From a checkpoint of a small transformer trained on Wikipedia: untied embeddings.
Each number is 128 + 24 x the weight over the matrix's rms, rounded and kept within 0 to 255. Layers, rows and columns count from 0.

# layer 5 MLP down (transposed), 896x224, rms 0.13, rows 830-860, columns 0-111
[[126 129 123 149 149 156 171 136 167  74 171 114 120 119 188 157 111 108 133 159 132 157 147  93 127 142 158 193  90 146 129 113 135  62  75 143 118 126 137 119 119 118 124  87 128  93 138 156 155 101 138 123 145 159 128 115 140  95 150 133 136  97 115 125 102 107 151 179 106 105 140 160 128 117 111 140 163  97 141 113 132 151 150 168 146 147 125 136 162 145 109 126 129 134 120 152  82  86 133 135 118 104 130 135  91  99 121 128 133 137 126  83]
 [ 70 157 112  97 143 106 108 125 171 116  67 107 145 122 118 127 121 120 147 157 126 111 132 125 138 105 162 136 145 121 125 154 128 136 123 131  65 130 109 129 119 124 135 133 125 182 119 137 111 113 112 169 112 171 157 172 144  94 171 106 110 139 118 140 131 148 130 161 158 147 133 148 183 118 116 118 116 108 143 104 122 138 132 126 114 138 128 142 115  88 155 146 110 182 122 167 154  86 119 151 122 136  99 104 107  94 103 108 117 139  90 110]
 [ 90 135 120 123 131  94 135 120 111 136  85 175  89 101 130 131 109 128 130 147  63 111 130 153 116  61 133 159 122 141 104  98 118 122 110 130 108 118  93 127 152 115 160 154 133 143 149 147 143 145 152 133 136 182 130 162 122  98 100 123 164 145 124 111 105 102 127 155 169 132 104  92 137 126 127 121 124 134 140 123 140 167 121 122 127 152 109 160 149 111 159 135  71 119 140 129 133 127 170 116  89 159 120 155 106 145  95 120 107 111 131 142]
 [141 139 134  95  98 157 112 176 119 129 115 104 136 119 129 119 135 159 125 128 129 144 154 147 104 129 115  91  88 161 116 122  77  96  91 165 123 173 118  97 125 130 157 113 197 136 139 123 143 125  80 122 138 137  90 132 145 118 154 149 138  81 127  97 164 118  96 127 151 110 137 128 124 126 123 143 143 165 116 155 127 113 114 131 136 136 172 130 134 150 111 177 134 169 120  98 137 130 130 149 143 103 133 127 130 145 144 105  83 157 116 157]
 [134 155 154  97 146 146 159 144  99 107 155 136 115 135 150 138 124 121 147 151 163  99 147 144 118 120 128 148 153 131 100 146 139 104 137 156 144 115 110 186 146 120 123 130 133 120 144 128 123 132 124 174 158 131 196 113 150 121 150 125  95 139 131 147 161 101 119 127 138 119 106 141 134  98 161 126 131 116 148 122 131 152 185 120 171 122 123  96 140 103  99 110 129 136 126 143 115 115 157 187 113 140  82 121  92 125 118 132 124 114 135 109]
 [115 115 116 143 122  97 142 164  98 146 157 109 130 169 133 125  75 157 136 100 147  95 142 134 147  63 122 119 136 138 175 122 148 123 132 136 138  95 136  99 151 100 130 155 137 128 126  90  76 156 163 140 110 135 101 132 125 139 102 138 114 127 119 141 126 131 167 157 141 118 141 115 131 118 107 158 112 160  84 117 145 173 128 112 113 141 109 115 120 149 124 118 129 129  92 140 156 145 114 112 171 144 108 149 135 127 129 139 133 138 152  97]
 [127 120 129 120 124 108 149 132 148 115 105 132 122 108 144  94 119 128 128  76 119 174  77 165  85 130 131 130 142 124 127 104 159 144 110 119 134 122 123 139 126 132 101 142 133 112 134 106 103 140  78 133 145 131 169 165 111 150 123 150 141 139  94 144 118 141 117 133 131 114 128 158 144 155 127 109 119 137 129  97 119 122 151 142 125 165  83 145 125 124 139 129  63 150 138 117 113 168 134 141 137 145 130 101 141 127 113 138 120 119 120 153]
 [158 107 127 107 148 123 137  99 102 118  98 147 107 137 124 104 126 114 118 136 126 110 119 122 145 124 139 124 148 135 131 140 144 117 150 118 148 159 125 201 151 114 117 143  96 106 127 105  89 153  84 115 122 126 116 151 136 100 148 166 107 118 128 150 130 114 148 119 147 117 106 136 106 115 133 117 173 129 113 119 122 125 137 127 163 124 145 101 129 124 118 129 131 122 117 107  98 135 107 124 163 133 133 126 140 187 101 125 168 139 131 161]
 [177 106 173 131 104 124 134 129 142 110 130 142 161 129 145 114 139 125 134 109 145 161 133 150 121 121  76 143 128 127 136 161 134 140 152 131 149  95 139 127 129 128 118 123 129 111 119 120 135 112 167 130 175  78 124  76 135 114 128 123 110 117 109 143 182  67  95 127 157 131 166 174 138 144 165 120 152 129 164  97 136 146  97 106  93 114 108  95  97 107  91 162 119 160 124 135 117 153 123 167 177 147 181 122  91  96 110 112 119 138 132 125]
 [136 128 183  76 112 101 208 131  95 127 156 142 150 157 141  92 128 119 110  99 155 126 129  90 151 143 102 103 132 149 132 107 117 123  92 100 131 117 141 143 117 121  79 117 109 149 124 122 143  95 160 146 133 119 156 115 155  83 152  91  98 132 119 100 112 129  87 128 116 106  76 151 152 114 143 150  86 114 103 120 102 113 106 145 160 169 116 119 126  85 130 136  88 133  67 116  84 130 119 129 218 147 123 120 126 131 120 120 118  96 141 123]
 [123 150 130 141 111 118  94  95 119 154 130 127 118 108 132  99 103  79  82  96 155 164  70 111 124 131 134 106 150  91 166 123 111 160 143 173 158 130  96 116 151 113 137 132 136 124 126 147 149 145  95  82 124 104 163 158 136 183 186  89 148 108 134 138 119 159 178 134  50 107 127 114 128 160  97  84 101 130 128 130 126  96 156 150  86 125 116 192 119 131 152 120  92 127 157 134 124 119 129 137 129 128 147 108 143  92  78 146 111 125 108 107]
 [112 124 145 136 129 101 142  92  99 186 147 135 155 128 113 163 132  97 136 125  96 133 158 149 152 128 137 132 145 123 126 118 142 147 133 124 166 100 112 132 161 102 129 107 135 134 127 115 121 134 192 123 123 146 136 145  82 123  97 134 103 141 141 116 101 100 149 136  78 115  87 131 141 114 149 111 104 143 167 169  95 144  97 174 139 137 132 147 127 123 135 147 117 165 135 122 159 171 160 172 122 100  73 105 172 164  84  77 136 155 102  81]
 [127 117 109 106 133 113 123 111 107 108 126 119 113 126 124  99 130  99 146 120  97 127 126 124 130 149 116 128 103 152 153 112 150 139 147 109  98 169 117 163 163  90 102 133  95 128 107 128 107 143 125 131 111 128  98 132 144 103 101 137 104 131 131 116  91 135 126 109 122 115 139 121 106 131 116 119 111 156 135 126 130 122 122 126 120  85 126 135 118 147 105 147 111 137 114 150 123 139 105 141 126 146 106 126 147 141 129 142 135 122 167 141]
 [147  93 116 161 150 131 113 158 100 126 131 109 131 125  85  97 146 133  86 138 177 114 119  97 148 141 120 129 161 131 167 126 122 158  96 137  87 156 160 156  97 119  93 130 101 102 111 156 143  86 122  85 132 104 143 140 116  99  79  92 147 117 128 124 149 101 126 134 120 146 125 142 151 117 108 127 162  93 149 124 148 120 136 131 125  90 109 123 137 119 144 148 137 154 151 169 143  81 112 152 174 149 133 122 125 144 117 126 135 140 163 154]
 [121 122 160 123 100 125 126 112 143 147 133  66 127 106 154  99 103 125 115 173 152 113 140 124  94 103 170 160 131 137 158  86 136 106 107 133  67 143 115 125 132 129 105 152 118 119 127 131 120 119 145 113 151 158 108 141 122 143 122 189 133 108 121 153 121 138  94 141 101 118  92 127  78 103 143 133 150 137 168 130 169 145 123 107 174 132 138 112 124  99  93  94 125 177 123 166 152  75 120 121 116 132 133  93 101 137 137 140 142 141  78 120]
 [163 160 122  89 141 164 160  97 136 168  68 149  94 164  97 124  87 122 151 158 114 173 130 103 120 149 163 154 100 126 156 138 154 202 146 130 138 120  80 128 120 163 139 151 134  92  95 167 127 100  97 157 146 141 163  99 137 147 133 173 141 185 124 136 106  76 126 151  97 145  96 115 109 130 127 118 125 112 113 122  85 123 180 194 131 145 136 124  87  85 105 136 143 118 122 140  94 108 123 135 107 135 127 164 160 145 110 175 135 152 133 175]
 [142 150 112 169 153 130 104 102 140 123 151  94 132 108 114 132 164 137 134 139 110 114  62 131 103 145 142 125 159  72 107  92 123 130 126 133 160 141 118 146  98 142  76 136 143 122 124 177 157  99 153 132 114 157 136 114  99 144 136 151 113  91 159 116  98  79 150 145 159 144 185 102 109 115 162 113 129 161 113 170 140 181  90 115 147 122 159 143 150 123  99 133 133 106  95 153 124 148 115 125 121 112 149 140 142 156 139 124 166 136 157 122]
 [149 113 142 134  90 132 171 156 124 152 111 118  99 123 138 163 133 169 112 123 172 161 130 132  98 105 155 146 106 160 169 135  88 123 141 129 110 135 118 137 103 135 141  90 128 126 142 131  91 183 114  99 149 120 102 156 115 118 128 114 141 102  82 119 173 178 137 142 165  90 133 131 150 169 121  98 126 183 130 138 127 116 178 147 103 147 140  95 146 189  94 163 102 173  96 136 109 136 129 108 107 115  96 109 109  82 136 127 109 140 161  99]
 [135 197 151 180 105 119 139 127 178 130 150 106 117 120 120 134 146 100 114 120 147 198  91 145 178 118 119  93 111  74 123 184 115 149 112 144 182 109  78 125 147 162 123 118 179 116 101 139 105 114 185 175 161 126 115 100 158 159 112 101  94 135  81 128 168 126 124 115 138  92 122 119  51 149 119  92 112 133 132 106 177 133 146 151  74 112 141 107  92 145 136 135  95 120 175 148 152 126 169 138 117  96 136 135  68 133 126 138  94 167  95 133]
 [131  93 124 185 152 118 117 170  97 108 138 139 153 136 158 128 111 172 138 113 165 103 123 156 110 140 128 139 136 159 142 146 128 142 169 149 151  93 140 117 144  92 120 158 161  87 142 123 111 133 120 175 150  88  75 154 142 111 165 153 126 168  94 127 112 124 127 178 132 153  78 156 157 126 137 125 127 150 115 145 129 130 123 145 143 148  69 127  84 125  90 180 166 143 109 137 121 156 158  64 117 147 154 163 132 165 139 102 151 107 194 119]
 [115 110 163 185 179 129 117 213 136 104 126 144  94 116 139  68 113 128 166 179 119 229  98 112 164 105 108 139  97 161 183 104 141 166 158  73 156 115 123 161 184 115 109 115 110 121 135 113  97 115 166 108 174 139 109 132 162 152 184 133 159 161 125  76  54 130 116  98 102 122  95 167  59 124 110 126 169 133  77 181 116  84  76 139 161 117  90 101 142 158 126 127 144 123 108 116 167 145 109 106 117 151 155 136  68 138  88 145 124 127 115 182]
 [137 104  94 121 153 148  97 127 124 127 139 161 149 139 150 158 125 139 140  99  91 114 114 111 138  96 156 142 172 120 135 127 143 174  79  76 147 120 132 101 105 119 104 139 142 145 184 129 101 131 117 134  92 168 130  71 140 132 117 155 128 124 113 117 153 180 173 141  89 142 111 114 124 150 138 159 138 108  98  73 101 107 143 139 161 139 152 138 124 121 107 127 113 129 154 159 123 145 122 111  97 122 120 135 162 114  62 123 102 128 137 110]
 [123  98 129 172 172 101 159 139 163 111 143 135 133 108 100 138 106 167 182 134 122 143 138 126 135  89 123 159 158 135 101 159 146 114 154 145  81 113 145 105 126 145 177 153 105 154  80 133 120 111 159 127  87 118 119 153 113 141 104 125 115 140 134 139 119 145  98 162 147 115 155 135 102 131 130 135 126 219  93 125 159 137 105 126 139 143  84 151 142 195 162 149 132 104 100 129 126 224 139  92 129 118 115 148 129 113 130  94 137  76 135 135]
 [135 104 115 128 115 142  82 135 169 125 133 113 153 122 166 139 135 107 164 110 107 125 138 169 110 130 146 121 172 155 109 135 118 111 142 148 141 100 152 126  58 131 124 126  93 142 140  93 116 126 143 132 121 114 143 169 171 149 133 126 130 130 162 135  48 110 133 131 130 142 140 138 105 132 140 146  84 111 178 147  74 144 104 111 134 125 102  73 147 124 134 160 142 140  92 144 120 160 156 145 119 131 154 132 140 151  86 182 168 117 127 107]
 [133  86 132 144 149  96 104  72 128 134 143  95 147 137 121  88 122 131  72 175 110 119 109 107 154 137  98 169 162  86 139 129 149  95  81 133 133 125 134 132 109 101 130 150 149 108 112  88 159 114  87 124 133 105 153 150 131 159 144 139 112 121 156 175 142 105 125 145 113 132 151 129 137 176 150 132 155 114 127  97 123  91 122 112 124 107 137 141 121  85 120 143 141  90 157 182 159 133 118 106 102 114 123 123 151 108 121 125 154 158  99 110]
 [124  86 147 106  94 109 147 135 136 133 163 140 118 116 111 115 112 141 108 130  86 160 116 130 116 121 104  87 135 144 173  98 124  95 123 123  98 104 125 138 143 102 142 115 126 113 121 133 107 160 106  93 129 164 107 122 108 113 146 130 138 125 160 105 114 107 138 132 126 103 120 124 146 149 137 104 126 114  92 136 101 121 132 154 120 138 123 108 143 133 122 134 116 123 137 185 163 130  99 125 171 154 110 106 148 125 145 139  75 111 135 111]
 [155 144 111 136  82 123 158 126 151 109 122 123 126 138 179 150 158 119 118  98 114  95 100 138 148 167 100 151 118 124 135 142 124 101 138 143 121  98 128 117 157 133 146 126 134 119 116 140 126 136 131 162 124 121 162 101 121 115 152 108 119 161 137 178 118 131 125 120 136 146 117 131 145  97  99 134 113 130 119 113 137 115 128 106 103 117 120 103 131 158 102 157 110  93 113 114 126 154 124 154 123 157 110 172 103  85 140 122 126 140 138 162]
 [112 128 152 110 102 140 130 166 148  93 161 148  87 162 155 114 137 148 114 128 121 147 121 115 128 130 138 153 150 111 138 105 103 130 189 144  96 134 132  96 112 158  96 163 111 132 139  98 149 122 130 124  56  93 111 130 133 101 115  98 142 147 145  85 168 112 191 157  65 137 127  96 112 161  98 134 156 140 151 169 149 141 121 112 117 115 129 136  97 158 124 142 127 127 114 148 101  94 121 148 131  92 178 162 127 126 141 116  84 129 134 154]
 [112 113 134  71  85 140 153 122 161 123 144 168 132  99 151 149 133 137 100 111 120 161 107 131 131 112 137  91 111 150 129 120 125 103 174 161 154 112 107 111 142 141 125 148 125 160 115 110 111 159 144 165  87 130  82 111 161 158 140 104 143 122 113 131 128 134 101 143 105 127 118 119 137 125 149 145 136 109  88 113 149 145 133 140 101 160 121  96 130 105 139 147  82 121 113 121 134 113 117 164 144  87 165 121 151 172 152 110 139 101 162 157]
 [114 152 153 100 108 155 156 117 148 121  85 153 132  97 112 151  49 156 133 137 136 163 103 138  70 151 117 138 116 112 122 130 146 193 106 126 134 112 123 142 110 139 158 118 131 118  82 138 105 135 156 106 128 105 152 133 124 166 136 140 164 110 139 154 104 115  98 115 112 164 153 147 132 136 127 102 107 106  91  85  86 163 140  53 160 158 157 178 125 152 139 123 128 102 108  96 154 192 132  88  99 104 122 156 122 114 155 100 115  99 150 122]
 [146 166 101 137 113 124 136 131 120 110 128 129  67 144 102 138  99 148 110 142 113 180 147 112 191 174 160 143 155 151 114 115 122 149 101 119 147 121  97 129  89 184 133 128 124 118 137  91  89  70 136 114 141 103 102 113 167 153 124 153 145 120  96 101 127 123 117 105 106 103 121 139 107  75 149 121 156  88 122 141 117 118 126 138 133 127 109 101 153 129 135 136 154 108 142 103 131 133 112 139 116 110 149 105 116 120 141 114  82 110 167 100]]
# layer 5 MLP up, 896x224, rms 0.117, rows 831-861, columns 0-111
[[136 160 141  97 143 111 115 126 125 117 148  83 155 121 140 130 135 123 188 114 149  81 117 148 108 110 121 160  90 120 151 123 151 101 130 123 130 108 168 117 117 163 141 165 106 127 107 115 120 140 118 153 124 110 130 118 119 166 124 112 176 156 195 133 115 132  80 143 140 116 124 104  85  96 126 177 135 153 112 157 102  91 111 166 107 135 151 112 134 163 118 147 136 124 125 170 156 147 152 157 144 146 160 186 111 147 114 145 116 137 133 111]
 [111 145 110 145 129 161 116  96 130 141 129 162 129  92 142 114 145 125  86 200 115 159 139 142 140 142 125  92 157 107 148 102 140 124 132 142  92 117 101 172 107 130 109 138 132 106  89 136 133 167 164 139 117 155  96 131 172 139 119 132 109 123 111 129 150 141 136 141 125 142 171 142 166  95 163 115 129 121 121  74 126 102 143 120  94 136 130 145  86 100 123 138 124 108 141 128 110 102  79 145 148 132 117  96 115 137 109 173 124 166 106  83]
 [ 96  93 102 105 143 116 131 165 118  81 105 117 125 148 150 123 104 133 166 133 100 184  83 114 111 139 171  78  99  84 112 177 144 134 121 136 130 101 129 117  95 145 123 153 110 140 116 148 132 165  93 117 148 115  78 115 133 142 110  90  99 106 153 109 124 124 109 168 165 180 128 167 125  87 165  99 148 141 115 174 146 107 145 130 143 158 146 191 167 126 133 115 106 166 134 120 160 156  80 136 153 140  95 129 154 148  74 137 134 120 101 144]
 [168 126 149 125 151  92 118 123 128 147  87 138 133 127 108 149 103 135 137 119 124 130 127  94 165 101 144 138 120 131 123 151 111 128 117 109 154 148 126 123 113 142 130 145 112 152 126 151 112  94 110 103 107 105  89 166  83  84 112 128  94 137 128 119 128 140 153 121 115 153 149 140 140 143 133  95 132 142 143 119 131 144 130 124  97 119 134 164 131 113 147 159 129 101 125 115 108  96 133 137 156 114 160 157 142 136 142  75 104 132 114 149]
 [140 171 155 137 129 127 129  70 152 144 119  94 101 145  97 143 104 173 104 148 134 183 125 135 139 152 130 140 151 142 122 155 100 152 116 148 152 121 124 163  86 165 101 155 121  87 106 124 120 139  90 143 164  98 133 120 137 160  92 110 139 115 132 165  82 128 136 117  96 134 114 168 131 148 125 138 150  94 176 127 147 119 117 103 137 122 108 111  87 128 129 129 124  99 131 143 116 102 105 140 116 109 127 148 138 109 114 121 127 136 133 111]
 [152 131 117 135 132 138 134 125 154 153 136 162 113 108 119 143 121 130 160 126 193 136 134 112 139 144  90 125  97 144 136  98 134 139 106 110 143 108 111 122 139 100 137  98  91 158 124 129 139 157 131  90 113 164 116 158  98 136 126 159 114 123 121 124 147 146 117 115 103 113 114  64 134 130 114 155 125 128  92  91 148  66 134 127 156  99 128 107 107 143 125 172 127 181  85 119 136 122 142 122 140 153 128 118  98 110 122 135 121 131 107 135]
 [ 90 127 107 131  94 112 137 132 142  99 125 138 126 148 122 127 111 153 102 137 119  95 138 127 137  97 127 120  97 114 108 122 129 132 140 153 135 138 116 123 119 142 152 137 129 140 101 113 117 144 152 125 121 131 136 148 134 138 110  96 124 108 126 115 158 115  91 123 134 106 138  94 153 131 136 101 128 128 120 106 145 105  99  81 132 101 135 132 127 144 116 140 135 118 126 142 130 141 116  89 160  81  96 102 142 125 127  98 139 128 124 112]
 [115 144 124 137  80 120 142  98 108 132 155 171 132 172  94 144 133 138 152 142 153 128 114 141  99 159 152 135  90 115 114 139  92 145 136 148  91 134 117  88 108 164 110 170 144 118 149 163 127 109 100 137 124 151 161 115 151 134 120 110 147 127 100  69 155 148 118 108 113 126 141 125 128 108 121 109 140 133 129 141 132 183 139 145 131 166 150 114 146 106 139 127 143 115 147 142 144  87 147 104 104 130 111 105 137 184 159 124 128 157 156 141]
 [138 163 106 147 114  95 120 168 131 152 110 135  94 151 114 137 141 168 119 144 116 185 149 195 144 156  95 135 135 166 122 112 152 134 149 119 169 126 115 111 135 114 102 142 165  78 130 138 124 138 162 158 117 168  86 143 131 147 133 118 109 109 125 114 109 146 153 156 125  99 143 102  68 147 111 132 155  97 133  80 119 145 120 124 135 122 120 130 124 125 113 115  84 138 115 160 148 124 132 119 112 100 178  85 159 144 135 122 132 123 127 101]
 [117 128 110 127 120 125 179 138 101  86 144 152 138 118 151 134 104 129 151  67 155 122 127 137 145 181 124 104  98 106 114 145 149  84 129 112 119 146 109 118  90  97 155 129  83 125 105 122 101 140 167 198 103 174 125 150 132  85 115 146 101 138 132 111 122 160  97 105 147 159 121  85 119 117 125  89 149 142 111  97  95 107  90  94 104 157 109  84 123 136 126 148 132 133 142 138 101 132 134 131 146 150 130 132 130 145 117 131 117 131 157 168]
 [106 152 111  80 138 118 148 123  80 172 137 157 119 106 124 121  79 107 113 147 147 122  94 105 136 129 131 150 100 159 120 141 115  79 150 137  85 113 143 113  79 120 127 162 105 141 136 155 129 117 105 174  89 108 115 100 100 118 150 104 120 134 164 134 115 145 115 129 135 136 204 119 123 139 132 139 146 131  91 128 133 129 170  90 104 133 149  84 106  89 117 153 114 110 118 119 149 104 130 114 131 121 105 146 133 106 158 172  88 137 108 177]
 [146 169 171 148 114 158 126 105 152 150 159 142 127 142 152 129 162 156 105 109 139  70 130 133 119  95 159 131 135 129 120 129 123 114 156 107 120 161 127 125 116 136 129  84 140 102 119 123 153  91 135 135 147 114 156 117  79 161 137 137 104 148 102 137 122 106 107 129  92 142 147 142 150 105 131 138 160  84 114 109 134 132  83 152 115 130  95 154 125 114 147 150 117 126 107 118 153 110 122  60 114 109 184 169 176 152 147 112 105 115 120 109]
 [121 135 170 113 141 120 105 169 132 139 146 123 127 131 153 121 131 127 120 114 137 108  96 151 193 152 162 138 140 142 124 111 175 152 122 127 170 121 137 142 134 127 130 109 117 110  93 123 142 115 143  93 123 110 119 125 141 129 138 125 135 121  90 151 171 113 128  82 175 116 130 150 133 165 114 132 119 128 148 164 126 170 107 152 148 122  96 166 145 123 155 106 132 130 162 115  91 130 103 156 129 169 108 123 118 110 125 141 105 134 136 166]
 [128 102  65  89  70  90 150 126 109 182 158 133  95 132 149 137 127 140  97 169 116 149 148 104  99 158 124 135 152 104 104 116 154 118 124 111 165 111 108 144 107 134 118 171 162 120 141 112 128 146 129 130  97 141 136 119  72 130 151 143 168 129 165 142  75 180 101 125 143 107 129 139 136  93 182 159  99 190 158 126  98 121 133 150 100 134 140 165 138 117 108 141 144 115 109 108 144 152 171 197 160 123  97 102 135 130 132 114  89 182 153 121]
 [120 112 175 160 145 108 133 141 140 130 111 126 104 151 145 145 111 124 143 135  90 130  52 132 147 160 171 125  84 135 123  85 158 125 106 128 170 134 105 133 156 129  79 151 171 154 153 172  91 127 131 167 143  94 100 130 148 169 128 144 149 107 153 148 143 179 105 152 129 178 145 142 160 132 180 120  93 151  94 107 111  80 129 135 135 115 141 165 161  83 111 130 158 121 107 122 125 131 148 123 138 157 142 151 158 132  86 156 125 157  84 138]
 [143 134 142 152 103 133 115 147 114 135 133 114 119  69 150 167 115 124 131 114 153 141  79 137 124 157 138 126  99 101 141 122 147 120 146 103 131 116 108 127 120 104 132 129 108 142 132 129 142 122 136 153 170 116 139 127  91 113 134 100 161 172 100 124 101 125 102 116 147 107 124  93 146 123 154 140 138 147 130 145 183 184 115 163 131 164 107 142 201 156 127 147 117  98  90 107 160  97 147 147 139 146 122 108 103 148 117 167 115  97  98 106]
 [166 166  99 130 105 142 171 121 157 167 169  87 128 143  86 187 151 115 142 167 138 105 132 132 125 173 108 106 161 125 137 152 124 103 174 146 116 143 110 152 134 150 150 115 147 115 146 148 125 173 117 158 137 127 148 116 139 128 151 144 105 131 144  74 160 118 154 146 109 100 173  62 102 160 128  82 114 129 117  94 118 116 132 155 147  89  81 147 116 119 125 116 110 111  72 113 131 115 115 139 127 122 128 123 118 118 174 115 146 162 111  97]
 [128 144 144 129  91 146 114 116 129 105 110 145 139 123  89 111 127 172  91  99 152 126 124 155 126  89 121 165 100 144 135 134 121  97 144 110 131 108 150 117 180 131 101 130 150 128 186 132 104 113 150 135 122  94 156 125  96 138 136 123 140 146 145 131 139 132 107 115 126  56 127 142 121 185 116 136  83 158 124  87 153 120 123 126 101 123  97  94  80 135 108 145 113 154 115 114 103 174 139 145 121 154  97 136  72 107 155 121 107 133 156 100]
 [133 139 102  86 122 181 176 144 115  90  77 122 128 158 137 139 146 120 100 103 112 117 139 138 128 183 148 139 138 118 134 106 164 115 104 135 132 112  92 108  94 133 140  97 151 143 101 187  88 156 177 133 145 151 126 116 117 144 148 119  82 146 115  77 110 159  93 147 123 105 149 168 111 116 120 116 105 105  66 147 151 179  76 119 183 105 136 152 169 115 107 147 127 158 124 136 156 116 143 171 106 141 130 173 109 123 154 150 141 159 112 126]
 [139 151 124 150 116 137 115 151 150  81 131  97 122 140 105 121 141 184 122 155  96 140 153  87 118 121 104 115 143 163 163  89 134 109 157 150 139 150 169 170 142 119 178  73 124  70 171 124 100  62 165 115 144 184 126 180 145 113 140 167 139 180 144  95 140 112 149 170  92  74 136 152 141  87  84  93 114 188 117 139 129 145 121  81 142 153 116 187 117 176 145 116 154 117 138 156 136  89 105 157 151 181 153 150 116 119 110 129 178 152 154 123]
 [143  96 121  97 145 130 111 178 135 116  91 125 118 162 150 103 123 134  91 146 126 124 119 141 147  90 155 174  49 135 148 107 155 151 124  75 130 158 141 104 111 154 136 108 172 123 150 128  78 107 130 108 122 137 160 143 142 118  84 158 134 127 153  93  82 154 144 129  92 127 121 136 109 147 107 126 133 146 115 123 147 120 159 134 140 101 130 163 117 101 135 154 135 158 143 150  98 156 134 156 147 150 122 144 134  97  83 132 113 168 107 139]
 [115 113 107  78 110 117 135 149  92 135 161 132 161 164 112 143 117 137 133 143 114 149 135 112 119 132  95 141 140 126 100 152 119 127 141 154 102 121 130 123 142 158 127 133 113  88 112 170 127 153 134 134 109  89  99  63  86 126 168 112 130 131 151 168 132  82 129 121 177  99 143 135 122 158 152 102  47 135 150 120  94 211 136 129 150 108  85 107 151  79  98 119 127  96 147 177  79 127 147 114 148 159  84 146  97 102  99  86 105 121 162 143]
 [159 134 106 192 138 131  95 167 119 151  80  89 126 155 115 122 137 132  87 123 137 118 146 147 127 132 101 154 120  82 106 122 156 166 151 131 107 145 161 151 126 143 181 130 112 138  95 144 174 133 120 160 130 124 126 115 160 136 133 109 123 173 139 170 116 136 151 139 168 112 157  99  80 105 151 138 125 147 146 125  71 175 134 100 137 155  79 151 109 101 148 207 154 128  97 107 139 133  54 145  96 134 111 119 143  97 140 160 100 123 144  93]
 [151 173 100 136 144 133 112 120 110 153 129 115 160 149 132  73 127  81 125 142 109 184 139 122  98 158 145 140 141 116  91 143 150 112 154 116 138 132 116 122 104 157 152 110 130 140 145 191 114 170 148 164 136 130 142 151 117 123 188 132 134 186 122 130 110 168 116 152 151 127 113 125  92 162 149  96 167 127  81  93 126 108 124 131 135 138 103 149 143 135 121 142 101 113 137 140  77 142  70 166 139 148 148 166 141 122 172 133 137 101 113 170]
 [ 89  87  87  81 106 103 107 142 130 129 106  99 120 135 133 118 123 150 131 117 107 175 131 114 115 116 139 134 148  77 140 144 140 144 117  89 140 116 103 100 131 101 147 117 127  98 124 144  81 132  90 147 134 131 111 148 147 107 118 137 113 163 157 102 170 115 141 177 139 123 113 127 143 145 109 118 140 118 135 173  93  92 138 118 129 142  92 125 135 135 119 118 140 133 122  78 122 152 142 139 156 127 122 142 137 144 123  80 112 136 141 120]
 [ 70 160 131  80 135 122 124 114  84 168 120 155 112  87 144 164 118  95 144 104 148  86 140 127 120 111 132 137 113 154 100 148 140  95 131 119 170 141 105 119 147 144 151 145 109  98 117 106 122 122 149 142 140 145 110 155  98  98 119  94 125 104  92 117 144 140 131 117 123 164  95 108 126 138 120 104 143 123 124 168 123 155  92 139 146 167 139 122 114 108  98 115 141 130 133 120 140 117 143 114 156 136 110 129 114 132 117 145 127 143 132 123]
 [128 109 105 133 105 141 123 104 101 133 138 100 159 131 124 153  70 119 128 134 125  97 156 130 135 114 149 122 116 134  89 148 126 128 128  81 137 126 137  93  66 126  85 151 113 145 157 156  94 124 133 164 180 180 161 124 122 117  99 153 174 102 113 150 124 110 116 121 176  96 126 123  88  92 124 127 100 123 129 124 124 137  91 115 178 117 119 105 110 149 140  93 152 114 140 128 108  99 140  87 137 184 129 150 165 115 121  73 182 127  81 143]
 [148 138  95 147 131 104  83 146 104 146 132 118 114 134  65 109 143  80 154 107 138 110 134 123 133  99 165 182 111 136 125 126 126 112 118 122 118 138 154 124 147  98 149  94 193  73 170 145 139 105 147 137 103 137 132  93 101  99 145 134 110 117 163 129 133 100 122 125 110 131 153 127 110 138 137 136 152 163 111 111 143  98 148 157 116 146 137 123 144 177 128 137 129 167 107 171 160 110 114 122 129 164 135 140 102 176 119 132 145 125 133 116]
 [186 113 148 166  99 118 130 127 140 177 146  93  72 100 128 140 106 132 157 130 150 135  80 144 103 146 119  76 100 100 166 118 148 101 168 138 109 132 145 103  89 192 122 123 107 132 123 132 117 121 164 133 110 131 139 150 176 104 121 111 122 122 148 127  90 136 130 128 116  95 138  95 123 124 144 126  89 126 139 151 159 153 154 165 137 168 102 134 134 151 119 158 131 131 155 125 147 129 127 125 105 133 174 151 144  97  86  98 107 156 134 112]
 [ 97 177 131 135 127 119 129 100 128 149 130 103 135 123 111 156 152  93  98 143 123 130 145 110 173 109 142 105 149 126 150 115 143 158  92 125  93 115 164 131 112 182 122 165 156 136 106 153 164 130 141 126 109 136 122 139 126 151  99 143 149 156 124 169 147  84 120 160 135 127 130  99  80 156 139 140 113 131 110  83  99 128 134 145 136 138 146 137 130 136 122 151 151 124 160  90 122 134 120 118 134 136 116 145  93 141  89 120  99 133 154 144]
 [126 132 165 127  94 162  95 125 141 112 104 160 160 138 113  70 134 138  96 124 146 124  97 115 128 125 144 154 132  95 142 147 137 159 110 118 125  80 110 138 160 131 150 104 144 175 161 161 118 160 143  87 128 112 138 143  73 119 104  91 143 102 113 109 144  78 123 140 113 109 136 176 139 134 141 116 102 141 107 189 130  97 112 149 168 143  96 165  99 116 113 130  98 125 144 128 133 111 136 133 156 109 109 134 111 161  96 116 134 136 126 146]]